config.yaml
n_head: 4
d_mlp: 512
bias: "all"
init_std_qkv: 0.0423
optimizer: "muon_variant"
lr_mult_o: 1.43
beta1: 0.95
lr_head: 0.018
final_lr_fraction: 0.1
dataset: "wikipedia_en"
Each number is 128 + 24 x the weight over its row's rms, rounded and kept within 0 to 255. Layers, rows and columns count from 0. Numbers have three digits each. The size before them is the row's rms in percent of the matrix's.

# down: layer 3 MLP down (transposed), 512x128, rms 0.0604, rows 374-473, columns 64-127
# up: layer 3 MLP up, 512x128, rms 0.0604, rows 375-474, columns 64-127
down374 090:174145117116170121203120120111132106197160123136147141164126135130130130174160139110156137150147115159097130073178095120127120153121175136123141169086168156107139130166153148161144099118155093
up375 103:164098137125114130088115109102145112133120101140138101101106126082099125142152120138095116085117132156116123158128101124099130123166137123100143117180129092172111113139101137121156140131126154
down375 105:142132089147137168144154165141168157093102111102159147115122111099134085135091115131102115135151168137163103128144116154078116118132146148125134114123106098156144121096148091100145134131127137
up376 104:114156162141142161114164161106111118121139103098160130132116166142120166116085152117112133146116179111167125147120139127115143144156140113123119138124123111118110134092121112146150102165163132
down376 103:141137125149143121087122155151139109132122155144145131122136141108126144202124144149155163147166102123119130119092151139130146143125137111125116103139140085178112139140098143075148141110181107
up377 102:155116151119128132142114140128173142154153120141093111123136126111140129137118166117084098089146127090152125162107125089123143167146181136135136185102102172138137144085130125106113119147093133
down377 102:153124167100145078162134130176117100149126151115132106131118138146150121103110128099110138120109134127105137108131128140088165160158086148109174153079130087125121100169150153062097150127150132
up378 102:103143126118112112093110168112186164119127138133127135074098136134108142103093117090120095114133149137159130134140096141130180153162130138119180119126165131079111146097139080112143101135139148
down378 100:126113147133121129153134134097135118090130131129115156072155132134154168140119108082075147128139131153111089172168101134115115094130150100124146090100134131105103146080148149104121093142142123
up379 120:139082168173123134153132059181125135117145125132130165160104156110102171080147129129142115100103101149142118111121115124097160087089132087146082117145117132101122134090126112126134146145114148
down379 106:157127151126133134145123136143139096138162173104115103152086127110142091059165126113087097124113179123138152166087136145086156141132139132116127107162128117124150144110138168144125163173122124
up380 098:160127114148135139097124122140128147081129166156142156110174141150107127104127130166136132119106145118133096133102118140154133167146111146112121144140101104140110075158176126134181114124124149
down380 097:170102165082119180123102140116126096129139122157102125155134143108127067160118140109108117116099169124128120146082141170133171123150143152118122132109157069143120126123116107135120128127156106
up381 090:165134208113131139137108182112151169147125150124121125145097111057133100154148129097118103137128127126118101131107112128138135150167163113108107151131130134113140072146125166101149083118150112
down381 093:142109100111105158158136126091156142120123101106132158163072131124106097159148123137120168154158142104092130150177158128129118111097120114092098146119114099153147131115138125125100120105160085
up382 100:134127125091132111130086139123151137179144103141071130130155144109138121161156132137085118113108152127161128121107127110177108160105118151148116139146139153126131088105117145117139139134153124
down382 101:124169139128094121126164127124096152122093077156143111128100147159112177119162164148169101122098138098183141094164124138115085130130087111138126122132144126188093140095166164136097110114146121
up383 104:136065159099114105125061146130085078116117131146146193169141143128118147122101140143096160126120082124160097129111161134119146156128148135143159125124118130138148139137128173140112078149134164
down383 104:168067122125087177163099121150142123132110119083117143193136158105111122119147116123201122139116121109088134127128107133146104131110109096131124105131143110127157157131154132162147133143150167
up384 109:127127140161104122125104119155099159102121086177161148113129091109077133146124119116114109102135091110124124140137147123131098170106087147147165118169141147087106179099156130110170150127129114
down384 108:093176136133111109124103139157107120132145144085126105117108120135113134123105111144143125116106148137165109145171069138100090148147128144119123154161093062097141127134108118145120113149113113
up385 094:164168122133130144136157146145158105110109092133103176149119139132073151152120146158111129120106161128134078131087094117127085112125180116152133104151125080098160123140143139138089104088143171
down385 096:153112091154097139116143164106176110155114139165122110135159112147150108111110143149123100110090171105143117085135112147157099146137121150161087106111142131142115112158123138127148177095108147
up386 097:113127115139162130121110150120212142163108156158113098156124116113104123128113122143123143083106155148157116126121171136145121149123150164139117132140078108089143116119108150083120142123126121
down386 091:149149114088130145187093104123076097117141070085159128145162113108118091096123131128148105123125134078123117111126119101088121116134115132096128161130168112143174109123108145155165111120128118
up387 096:087129114121074145131153134091114147142149132139153132142146123107114137122168152149148104124139102169159114116120097133100144144169106081091116121187126120123151099146140131137136143140136164
down387 099:125139131125128129094172119115156112131148168155073078123131128103109113134084118116106129101089077138126104104135153135147132080126105133113111123130116142122157145097139158093138145150124125
up388 104:140138144114108144125110133145110126136120136137133159092178142116095100136140163134088140117142141150103159132131129142124112093141107120127135096101124170129096124172108123170093139130140139
down388 104:111091117130096091108148104200130136176133143045176141101145153125112108150157125137094187123164132107131108136135131122118103112150146103121120143127141118160146146156149144110120138150134156
up389 115:173108129116118156131097140117168167116129075108106096101158112099163163147138089118132132144126103135145134152122133130126162146125132132170157159163115113109129130140157167113125111114113126
down389 117:133098104106133084124122121155114151180153110101134110157097159142120112120137139083145099148132085163132108136122108119091120141149104121118127122111130111130150123169137120067088113115133103
up390 093:117112167101107118133131083110126167130106155140145136131132151075123116101107184119145120093107120123130132130152159123134162196130119154141114109144137131163102167103161117117117126139085167
down390 098:118144123137108160136142127107154113109140099129120139142130094125143157119121081125106135137178094085094157104142162144117128131137132153169147129079107137100153104141080176172121145122118173
up391 101:165176129124118135131069136112109123131149143142157167129143145159137150127098128139087091123156121102174157133143152115104111116156129162076049138150108172134141143137094099129163137143126158
down391 102:136144081120115099120176154143138106108124106108123151061155097144081104114129107126135123114149132143141099120097169123098153082126141140099140117099081130072105124142112080129155157130118114
up392 104:145106119123137143123134120145159123107156174164118128118143104112112136121087136182116056127140103139160149104142125091170126113092135112165123122110129107137154129101113136143139111133076080
down392 098:142113056122125146093133108117130104121134168067140119170129136145134111125147105138162143128146161118124125143104133115124122128111116099120120101126140143186079158119119121142100100128133115
up393 101:106116129126141115101134145103152143104161090143188122136157126097113147146137155097104127136108117199156132115098163126110107134153107088114143127149132164106133121173139135129098125102119113
down393 106:111163107113145143149126154137150164108101081110161126135116132144138126132079143139133109133144104113115109119167158144080102133113112118128148128093140097111119099127099121155136152138162098
up394 093:124153124160160145110119143153126153070122180136101145124135132155101158137096136083097107188117106151107096149123122128133125172186128147126119144115129137121134140115140144149136117130146153
down394 097:101098075103144115125187145135147088121135100128101185113106087125128177144114105119099107138121126112122170152107113139149162150130140113151148110144141137145107097147144122152157129090142114
up395 107:107149073135099125102121132141112148146099143135129157135150131113168146161099102161126133115134144114098155143098094120147114101076087148122116158101113135085180188105139147121116163112109132
down395 102:152152116138114130098108137163153165150110124113171119142130102130096137134112184120154150162119135122082158103165100129130136125141124146120101153155144122153185153162145141148146140146142107
up396 095:101123164104095110131121168125123083148108122090112175148179116052109127101130112128124134141133130123121135152101155134131161109148135070144118148094100140122153118134206157149124167161109120
down396 093:081099161152119106094135127148158151098096134137170139103164156157123132168139150175145171135124135126128171125156136072118072123131141106109126144178125112143107134107123089094138132141096095
up397 094:127108124124146137081133112118126113115135095102127154151155087126099141115112175129129097090108162131114116164116122081090134119151145120187171117097117129180087137132167157123108122118119178
down397 097:188172176140133121154097142104091151090130124094164094105123109161127149139111149109151134158111179107152158083127146153109142119128099137140125156122115117166136136139139157173111112153166116
up398 098:119096109128144136117157161172121102114148150103060127145160120133151151144135132164173100146153097119142123123105135153121130119137088108104104121139115121126118132131186155165133082089160101
down398 098:104167108130151137136144134130176119151154110121103125133137112150107137115154146132106120138151107159158127149121123086152133079144101120120093099165150133146148169101131118079132109183113150
up399 106:100128140153130116137122144171172150150117124103068117134145132194141146128161108103160167098121156129130169112088168153098134189125127134123156085138129125140115148145132104101130154125135119
down399 107:116141075134121094094095109117131073102107184153120124161172120122134158167107096149157130148115146142135104165158136134118121167105147154115116157111157096132126111125149138142123111115134108
up400 090:129118162153123129116102136171130112123112150140137165096105140169183184122144167074114130135113138109179098113087157172146121068150120151120117155095108135108157149140103130125105120130127165
down400 095:116148148127129133146156110106090140120137136134136133139136105105100096105148123135138121104163097136069124131085110092112140167191130116135111170098178130091118160153152112133118148093161106
up401 106:101092119143138124159087102126147093146138143087065124129092169122123148132113155130123147099144125136164078142127121122116108107154122163132100152135158152139131132119115125082123087100151113
down401 093:153142113118108138170157132159136123126094121135085078112094122165118160116179101115104118204121132115135117152146119133148105082158131137127138140138127121123094124142139157117113181121151128
up402 090:145114150108123107142159123150075123133090149115110113114132099078104185135167121164107153079134165118133124090096111095156104134145148102071124126141131155104138127143123168140122110138126160
down402 095:108108135147107134137111124114078130098111183122095127147136109134096125143127120139094123117109173193116100105130144134129081144122139125096160088127099080123151139087174151073143139120114161
up403 096:135108166081103157145114102124148092150131124129082135159138142156159133127129126124128116154149097108114148161131113151115157101137167099139174100146102111108128131109136165156124104099096142
down403 095:114156123141142094153144127128134117153165110115146118045102162165121137151097160179138173142144127122145160126123135134131087141118090150125129144115171170133114122118121119103128114089154144
up404 105:096150112138144110132099139104166108139118136187124187155143140166131106126085158119095166094140195139130098122127155113145117110107154129171120137099144127095185142145101127105156068115143142
down404 099:121124110128113100130110176146155135129122066150169108107123110134116117089121115112134156128148126149098104129110132143146134145189112121101116157154147134146114147120121132137157119102115119
up405 103:117148125097148120100152091132102126134099151114172117167178154152140151111149129120158144122131109141103139149080132105060122154116157166112155124152118133127106133129135113114148118163116156
down405 100:121130145117138159096109110107080119111136131129135106130183149144163106121131117129149130099145077169137124148123113132136158108173158126080123123163141141090113082118104163100123100144138117
up406 108:087131160138133098137128164101127179155158083123099133112178123130112138112147123115114095143128106167111129147115188145117162129148107125103123129107132158093142127084087136143152159095099148
down406 107:113147164101159155169137130121072113139139091132117153088168145126137128122153098113107126110129140153104121154105130151116145137118170119091110133146171124130158140160137146148145126122107145
up407 106:152089115114106142106144099143108150108100134169111146131074136132096141123153092093108136090105142165161119119130131145108129144137139128160127109111120162123115129167081156176147107122130168
down407 103:107176087127135144098119101078116142176143133140174109104129134153105123102154135122085092127150115176105138128141135157116146101128182158145136145096111092123130146154139147125171127111140141
up408 101:204096152173096124098155144156126125148150148110101105118158117094096113142124130145161145132171130126146083118087127102135136139089140110146099117107111104121132112141126107088123101169144130
down408 100:127160107125122116153148101093142111143106131100098138134125167153116136132125084153090118119121147145128139077140118142101089129131162120135108105120122149172131159143075126122130099152089107
up409 108:147158111132104135117121087182061143156106118155124118127149141103073135142160125154081112107109145120143126133110157162126110165102117118106088132130112187102108108080120129146112114120169169
down409 105:140134147136090104160111065106095107153134146121141116107115076135104154123099152154139164094092132144123126185134133118093146160152151128136108114132113119109116165143124083126161129125149149
up410 101:115138102139105140123129168114119109095116138109114148110097102118110121092157180117150099149127117136109128133132151157098154108123135096121134129132116137109145103179102136181110102119120138
down410 098:146134184164100103093119171097127115115126129148146095132114101156168145109134110129100133128138135108149197132107131127153155134154081147165131129144141136063139151121124093125114075105123122
up411 102:109161140156132126164112160181126119117092094172134088106105129122145096089126101164136143095162139148179161110155094142062167139094139133141144138149139080127145125104149118099122116126192129
down411 105:120093143091166156081134096141110141097105132108091115111115147127179161180114158121141129135088140115112093119141085135112151120130113152102127126172140111134154133110112082165104169131093116
up412 100:126128111129086070120098129111133114095106156106136129107145167169093154164130128132096098145140106132146122104095117120156190119137125153116128129116117144133159105139107113096158104119110127
down412 098:134139117099127122140160131092149118145120140131175177139207119130147124167089135146141126159129115101125126141122141120139094153099122118132077123112141115098138108135106169102143159137120125
up413 097:137136114143169137132094137126145106145084107117126111141123112130105116116170123123106142088115140124126148140160178120137147110157149133138094179133121094127133187086157128113132127142167129
down413 097:136139130149092099172115110137146124116158118129131113122103117121115083134123118142139121177152128126090162129123182118105077093126145163100141088093144084151090118138102171139170123150137115
up414 089:130106145142163083121139118092144096120133134136114139106166131173097113133109118102118107129123104125099135161109122144082147107094128136120113129072127136066163130133178129110147097101131105
down414 095:124099132128135135133124090149154127160134115153107151131094122146183138106112082118159113107152120151153155178134116110182139103080117146140136076103149139126138162140135127146096117125136150
up415 103:152115148142165099109185112116144153144112184156140127131140139094086098120116143116132171121125120120122158138151120111120132160125120144117124100117151075111076083130158134131149140132104102
down415 107:119131133136152048184153113109131125106145139134135124157122132123140157125168101155104131151114134097129130164133119107114128148179165125137127131093147146134098109112101104157084155119127166
up416 098:134135137094126102156137135153122145114138107115105170150144136146101095135126108171120111154124119130169137151142088083128172141142153126137189132130115098128149144120162097129149128075092123
down416 093:071095149140131094136171095140125124128118115138158145169139114168128125129081089162128135130183121108085099130105105137139119151178101137135145148118149136122122099136120170120126106103143131
up417 096:113122132109128085132160085104161120151073106138155164104128133090138185145186153116133133132113144132138112132152108095090126173141132150143117104108116100123114108094156130136137120113142152
down417 101:157095106173106133132167139097129152121125117120143123097100110120108157112132125160134155115106175131113117072149154150060109120164132173149089139133129110160115133125131103133154107131136107
up418 095:106101164139128136158125137130117080098126120129136084173112125130082117094103135118121088152108164104116169104134145133120123171152124171108123135132133115174140118152164074131098091134109084
down418 093:103103145141118154148090126145140129136151115119150112113158100145136122128078115126157137099137119171110166162130168111138131129131128134144139162118111128129141132080133143106105112166145133
up419 092:123086126115158119150139121120135160115120125128075115098127114141153098132139113145125185100158130104074088110134144144121161135107116139138132078089151127160143150135123166109119095150120137
down419 096:145077127124148117083150117160151096134141190125113151124106182118119134126137135161159112122113136118096139118114109135132143159117087099130124121186122193115114141113133088120120121129111104
up420 095:139159127129133120155113096110163141115179105150118195165078152119151133132122151139057110117128127131121156130086111114118137109138117113155156156109124150117175101165124145139098137151134119
down420 097:146109149115171128122091122151118161166125151159121135142129130116081140110126099120114115125125158108114150113102112120114151129153121160143130103146133127145137135139125090133120087126154140
up421 112:159133123141141142125135118177143088097108165138094147159160080136105096119111109151142119133093065128152128148120108104161132153130148144177095086121134123077140111132197112134122120106158123
down421 108:140118134131125126172134136096145119116078116154117134140138105133101076142123160102141103145191116141137088107112104113150152133102120156117114152169132140106144102119136115169133122098155137
up422 084:128159107101121142146101176083106155165142137102077156105160064138147152090164122126122148149181129162116138098135158101140117109184134111126129156166136147132084145125112160075151123081155112
down422 089:097094150152129123133162121140120108188191156147132082137127139139133112157116128098130110131120150165119095107121139143154133170131119106120171107116148133130186104121139139144134106125135120
up423 095:103090165138117078139115111106086126137095145138124147146112172118059134130123122115163152140127130126168137148081126083125150136105138120131125091173139127118117112096170155116126139125122094
down423 101:122123139152160103130164124102121117105167131099103139095110115125151142099145100113108071163163142127143120174105141118146093132156127069104190140124163124168100146131141167117169090159136126
up424 090:124110127118149094113126113139090159083077155149096122135134100124154079147127110133152125090111166095148092135136112084147110120116108144118147126151147148156169158151087107114111098123150125
down424 101:149071097074160121081110128155070156127148132147125116152124125080082162113136155144091106138108127182145106085086108131137149132121147106100129070139160120125151143147188128140115139139127103
up425 103:119172123131114127170180134120134129086133166082112130114131093100144191105148175122138102141169126150128146099132141101115085148106164173155113121169132115108119133150150142142131143120083103
down425 105:158122149086144160151120142114093150113125153151147123125083150169096099126139135122135116152114129157174135110124138175127149120122136138134148107149118111159146118139136180102140164132078137
up426 100:133131151152122073132075168104146167131139128166144134160112113120137137140084108161155101071108130158144109082128111160130162147133087157132108137101149125075125143133117140097133125153112147
down426 106:174146139070134148054144111143140149097118096156172170106127148174173129130137134161077117120124145108164094121142144127126089115097136132138110113153124101103116130147126135156172139154098104
up427 092:146120133152167135114107090121156085180076085126104111120164165122105151147087134162133124101152094126162161151134144098117151131165155092108113170120130117112132123127122156125160094113153098
down427 099:166102103097085143149170101173138138143099092085112107137148126143132077088079111162118120092150129117135147106116164145130163103141106119128129093097156104120135081108098134191133116111149150
up428 103:152116168104138162098099180115126165164115162110122119147152173087119148109111105149129131118122104161142108135130169157114131116109135148113125134105144088124085134129127155119134122127100114
down428 107:118117122122144108094114147122162131124137140123171126176090148142135121116126097167119149142183118094124116118087073137127092178097101103133155139115154137136162095163134126143141145121145132
up429 106:101171085154119132138101149170113133186089151201144134122129162142139107122114124116108121153109145145143100120131126102138132146150111148122099131115083155124113116124102118129133058110140109
down429 104:117124104110115120088106123115121117148132174121155096158158126143120095123128130149166140136135153133126143136101146124113146174149124075154105109111126121110139132121134133100112141156129149
up430 085:143123132121092104061123089141128163047148144131129144113141123147104119171146153160119152146164126128143087159102110152124157135093131082146128103106143152093102106092162128104081151116125127
down430 100:098108160146107139151093109137152101158127106180146088122153102142147151097150133136130157110117107121146100132148190080115163123151149142169162125110077127163081123093135137166146124137109138
up431 095:091115128153124105109124164112154130140117081119147149153130119121147157136134125175130129119115111139150121148115148111162106152137138118148168138128085101138158137107161115121169140117111124
down431 095:125120119130115121135109169107089096139162135134163124096101142145141138147085174121156097080112109123129119104085106114077124134132093150128107152132123139135156103085104145107137147114103120
up432 103:134101145111120087125158131142136124106129160151088144151124115095166098137121129106163119127098125148145115130104136151115153117113137064134119092156118184156142172173135133087110104108123120
down432 099:096147113099157126138095155138152113146141137167069146137115157124147084140129108124145103133151156168093121128096093099133149126135115139129129139125137082098176143108135086150162118164166093
up433 101:091142138130144149109119144121124103143139107160112143178163098105132107101109100154102145161155107193156133124097107138144149147141107105095146158109145134147120120141126125103158138101149146
down433 101:143117090133122127148130134152123106122113109137131104164139110119122161146158105141170167144160166134155149126104158089141103121108134148116120104156091136154116136111155149122096096128104132
up434 102:119131126136096134124194133139114174121101127113143104144142150135153162088139139095181138139129129167153162133145140146141144129140122188131155101149108121165124163143120131157136166131125096
down434 100:094133149132143163153127120166116134167109175139150133150097151106120168114107116187125097110116129097117109072131104142145152121099116094181140128131143141109123115141118104144143136167152125
up435 110:130131130138131175104133107131094113146113137154103162122158135115100158128115115104083128140116132126148141160103143141111170178101120127112089107113089133117135110143120132112188088099128111
down435 108:160133123109130118192090138141123142120141105073148103173142132107087128112088146130109104134112147156110161159100071145102136134140099125128156125144082141120118105114110108110092157141127114
up436 105:129137137127122060100143156122136171116143133125121135137171114137072106138095145117116141146069152139147135130114158170153139124130119139130143125187152158146129096118114123117120128152136115
down436 097:089147125141101144107118081155129119107138111128069123105119145136141155138119130124193111136133169119116108072090173097124129096117099105110130176127124155128153160113145158093117115163101166
up437 099:135132148103097177118111174154153117116150080112155138114154084129113097123153129123113108110168179131124132158092127118141146113148096102114159159128120144162131131125135161142134121111153150
down437 103:084099140167138129110168130156171157116133091108086127131129128166149122144147151154139130148121082131091113120154092110152109107159120084137120133148111100154123167087137074159141149142096107
up438 106:100086120104181094170146149135161125132104152172138084101168153121127103126109169123155139135091127136176098120142119117110126108153134119103142110161141158124153150154126113128087110159129149
down438 099:114177097170112107120085101137104149142102138099130117135115157121153141140158125125171124133124169115095143110122134111123148159131131111125098111109178144131125150128163116130112143101114156
up439 112:127108156124113117133128108128137119132166162159118162123107122126141152149110075111099138141152177115125155173128106131127112124133140098139089114162134116124137097174134187130121130146129131
down439 105:091108072110089145115184130110122113112095136134110135093145114115150142113159131123121118147120132133119146111149147134119124112152096124154089121142122071153106084113126119097137151119131173
up440 094:134135096136114127125154159092108135119154138128115127115084120096152187106095160137150143116152109176149108113153139147157110144090159119127119116147076094115140139124130131136116138124118133
down440 094:147152126118104134123161140106132094122149172147100121123129139101140101158134115170113116147076147106109127160135096135127109107113143147119127129126187139169124197158109121118137149104133118
up441 108:184115143138145147162108136131151135129146122093120154135126108158133130117149114143131164118142164046160141113121126088153155125137146176184173164152177144129116101167142141138126106122105154
down441 106:119118146136099112158129117165109126141124066137093140132110131121130100171118135141165100142112121112138097155125139135129108134149144150104119180124124111126092071153175161096143157124147108
up442 095:101149114114100130116129153129155157149101124115099143101139136097140116100122127153119138134125116091136155151121150103111117179077111094103153129105127098110132126205132135183135130105152096
down442 095:209122149134132102168123146137144108104134132138140156154129117143112127133123113106121061114140122116136173119112167144120109125104102125101117150135109132111098127107114171115140095117173106
up443 097:152156092127096153086162107153160179140120146162136143135121111117119133100132123095107117138145134126132134136149151132098123144147084138156146161148147112088123143134150120146123114164163125
down443 097:120105139093114110102160126150177155083130094152186181122095093142131127143120119114133071096111123114133153118130106135112120135102115147122116107124121120111126138112151164159120161173122090
up444 089:097108092099158133124104150109160131114130115133068136091120128107138124092099152138138096124131172115105088155095119145163153147146113126116147105094132117090117094108136096139099150134115156
down444 100:148157115137163099159149099127150121109161109174145140111092107130120132131133143072112111115109127112152138137132138090127125105079119104121090116145130182090101142149125185094159146148118142
up445 096:155155109104146131180124135132169130129098124101110146147100106157163151098143128111122129135092141063128129157130126130116142120115121133149105116125146162104121172171106137137111133142153121
down445 096:111111117155141050146121112140116155106115120110106113121133113128130123140116142112128119124098081103127152131166125099119103113078138133130124093086172073141178109126082124154127114099088116
up446 100:136135143119101137151093119128184142085115167144149097140135165097137122129113128145150130131137123139143150114131065151123145119109097098115102181131148150117174105146164137088148167135104147
down446 097:114159147115112137151106101118130103103117101135087126122108163155167124135152132148112152126107089129135067139113151107111125091116132093108134138117122124104147169135106136140129126157142111
up447 109:103115074139143181146082145107106181105132136101124113139126146068185158139140154115121120106114100126098125109130126161092132142149111124126095147129119113098117089098124086101119138111136151
down447 103:098102141104130134098125112084169122103127099125138134104176086153151109155097101144131148171138137107113128143125144107116119110138099121147155131123113152178111090111111125134095126116115135
up448 082:146121143075139123152162143086159123110129143125108119158109138076117137134104129174131167157119129126147123075115107119102139147166128121157148111101126131118159127105160133153147108138158120
down448 090:177131087126111132111127177129144103107111102101126136147120130126135158163117120156138165145118167138135107120106139131121109100151173164112116131114140131161127180086150124145131150146156121
up449 107:108126109143098146128096129158156122111108133067172145133117141096153158129111157129129141109128111118112141122139142118132144121138072137119143125116134086137175097139105144097126121133127161
down449 106:125122162112136148135164153108120106135140157161135133099162162145069111137142116132102145094107147130134128136058119096128155151140083150083144110084124101141096085144094113146172133128105139
up450 099:089174069128136127112088115149132111114112162101107127133158129104137147092128096152128133114140140129114136177144134117147135108131143113137110145128142089091146155112097129137129148091122179
down450 095:136178114104137137137145114179096134102109130143101078148112131105120111144115130137099134149104140137117130128123129142153095112120177144132113083140154099130100160131133137117178124146122123
up451 103:114124149125141121100119087156130137130158128132129155135106103130149105154094125136098116117119144114095075157136156096184142126159122148178097144123136141129129142154075089119109143127112165
down451 104:108136119112127123165137121136079097093106140106094111104154129133129145144152125130106123171118125068129103148124119118108116089131138183100129059117119139103102103108157118145158123072144119
up452 103:128210143124133107141136107119148125114104081120112130138098127129123113138140113136097142135149154145141150116150176092135165130122072142147158089123129104128118185149133149135133123114122106
down452 094:146153135101124145194141156081119120138126141141131115123090148157134127128174151114146122150084119130129148165110162163115061091143139116155137131117161140137113117101111146087141108130127128
up453 099:167136124113135096102120089146142093115203111169140088136133122135140145114146091136142158095140117130134140151141093121162135128141102101127071160075178135153160098121115129129101158115074152
down453 096:109144130134102087095126123134151131158152151157158165103134156130170147116137160100127149141131134131106136189106134154130164153110110116151121177127169112118103152159105104156125092156111119
up454 093:159152124130123137152102118163100177139144140078129151111140113149099127125160146125139145128109094090156139129116135148106108118145111092112129149111093143131124081168105191102133099104173070
down454 098:153115117130162136094127128163124134158188148141160163151118110116128127143137143096181152138108147147123112120132182086142108089070106101105129133107132141123149153076124133116094114164170140
up455 098:105096151116084113165143116111133149107136133147162147095137139108125132119110135079120114110130139135138137125092159100110180099139107105205135128152109111125100125117146149179144146141100076
down455 098:127137103173103131094143111160077131124103109097171132119113088082128132153126095106183130114152130118111117071104119116158129150142147150129091134163109127129147097073120123118174125145136165
up456 102:118136206097118102075127118122148101139120099178130097169170096120125108128109139104164154080161149125147138134127131124106137137125146095118132127106169118120140115118071136104117086097148147
down456 091:145150114109138094102130142115151160118080067138177149164133137173136158126159144093128119136140128115122164131129157145115064112147090140140112115060156097140108115111131150149150098117114113
up457 098:114135122162121155153129123151127147082144131120111152158144145157137109119155134128130106103145107148105141110126151095123094140168096128160144051125131107080137151100140086126104125136124112
down457 097:110125113131140117089163172147133149133144117127168094126124179138106141092143124112120132147160121096152169122120145084075087140191109091129132107140117118156059090098143137132155085153128128
up458 094:106166125130156095127126142126103113093152136136160137103145083137134164116124151112105138135118118152158107163104104159105126112132148109177127127109123124101112112113133144095174111140162127
down458 097:135138099082122131128135096156105154138156118097111108140086089141088114142192128097110164099136139155145148134143111130122102131100126161143131096120101110114141126124124133142153130079139101
up459 097:090214188201149109142108152143122130159136131111089138126141110167132133108121139116107111120138166110111161149145119156131145136127136141121106123132151179146115177120128146126152134081104154
down459 100:125131116112098134130134156127162142096106146119130152171122092099102123143122149108138137159096129112167099109107159142103132141066112147117125100100145112142140204141113157152128130162070109
up460 100:141100152146137126119160104095096124127130136190123129127143131138104116127113096091128181133080144111151124099130138106103126099128124190179129115166131116174161148119111092123172074165170162
down460 101:141125088123103148065133129106127113110124046141121155158143144137094123114135146154104185149172142168128181126129103150177117167120141118126109165147130153133165114117152123134122074127108129
up461 097:125122102136143157154121096127138117134114136117111140151118113123124137105134172092160162116129109102170113155105093151167116128125132128152159136123136134136116089161188114093110114133176155
down461 102:145135103163189158146127111162112121127127101132111120116102120109092129117154099141137133104134156068159098122081101144143142100073109173089120120091154105123175112144134136096170152106130156
up462 103:140133109156096140163136129156111199139158077109149140162145116109126144148139152107140134098133114147095137098121087141165114139131116136126116116121145093144117076056113104105158117106121173
down462 094:114146095081109144151140144147155169122139110148144184130154151168147128136147123140115149119154116140118121106133130134156145101125068129153186156078140148134117131166103132108144105120122141
up463 101:127078128100125131110116121111103137108131147182146130116160158107132111161133131103110127119164128083141156110112082170129114156123140134154105124150191140093115077131135151126119115165123131
down463 108:153157091096114158109179126153148150095112153118106152128150122115136124098131123145120158107101088145118141154158122149129162125130101163123110167065101142110074111117105139103122156081155170
up464 106:106139133113107123137123148110136126146137118170130150108127089133155140110082142082168124150157124151122100117129120127132112141181095154130164147117141123138153093151137076160188152134137069
down464 103:129139158146140092115088082121113151063142116115132125118154105113143134137100112122187151173158114092117134135150144151115097143168115108100119155157204141142119108130109155133135155122122150
up465 111:145135120138106113152105115105121110149128138063104132167149150114108120120124121099107127176115148193180108098168148168105137125108140121139123107107116124122150086114159121108106104145142119
down465 117:126164123132141132113143065130136116113104101126171123153129131093165125134131106088149121131102155137183146176121139134066163138118091090110086156141129104141168135111174107143137134128157129
up466 101:125125149164114119085131128158104073143125128115108136113126105108160128085110142130125158143113100103139118101132131120122156125147137164132153147171125083096137142085122125141103075107132154
down466 105:116138144120123151120156052129180116174165146126116135149089108096132052161124125102135118141119144135140162121131119116096106140100114102129109114145143142116139127095117125128128130087152147
up467 091:146124137178104094137121136086107125160125099110131142092126128121134122184153123112119087121165134124123112098143127143142153105128111128144088089111123156085168160128123141191148107148061071
down467 094:108102151114103164102139160155186166093094116125120110120110112083155129170153128164174120129129150095144089171121102139150124098094131133138125152124120141077140122129111089135114144120123126
up468 109:125118170087173121099122145130161122125105112133089175121144083093100139124114110108154113149142090122140096137125159082115172138128154139110129156174131125115165131150105152094117099136127136
down468 117:169093137125107102136103114121148121113159146134150102106105097108134121121116173086136162108129127082080131161087106110135100143176125117165153122121104118109135096126115091083150123152109120
up469 092:136135156083137109111132170109063143147134141090096102141128124094148162128124122176101140107132122085135176098102136102123155069126169134140107111135147103106137149131097108156161152118129126
down469 096:133112130106130137091188119130140107112081161182111081104120122096103139149118131135110180134127133146161148095133144109085137117114116136146116094089124149129157119119145099136136149146119141
up470 097:135106124126138118115140134103111134136108114148124117119126085148145090115129107084117100149106102103115107159111145123144094137159112109152104125134095166119144081151093159098157104163134163
down470 103:175173158115151160122145143146101137076078115117122121153098140138150150108146104140106107120119156075101136139132091156120125109146146130126137130143127098101123130124100125099151144126153157
up471 110:129142125110138154136070118154157161146134123110105138122131119162134127209140166161115132121117118123180110131122122099143168128116136129125157138144139142109124145116083147145100104136122120
down471 100:101124135105177106127114114113083149147127142132135104130137172146101131120130143156124126160185121103139156106096125142126158092096134138174123121113151143157130120105142133154128067179141073
up472 094:119124101138118110148105178144120147154151177112186111115126151111192156160118112092108150122161134120123108111114142124112154154104074150120156144142102128118154099145119108176113129096125121
down472 097:147162091123107130094098116115149128134143103117141128098145108185119150124162120157116122156144117131122119123142146096092126110118116147140114115158148129116075103124123141103144125100080154
up473 099:099113133131151114150104165115128142109131112107083095105142086138169106113118155100139138109093118090146140125109134126079129137132142117166133096131122183102166130114133123153142127079148093
down473 091:140130139132127121158145156135100123122099153156139108111134119159132128159169129127076161151101127159090153127097154123103144133125171159141112098162124142177184114099138123150065140141153129
up474 124:094134099114105098136152131125127166130136115073112136130141140093149153080161143074142167138129109146129142115087144115115147130125102172132144118136140134119154135168131123104173161152129089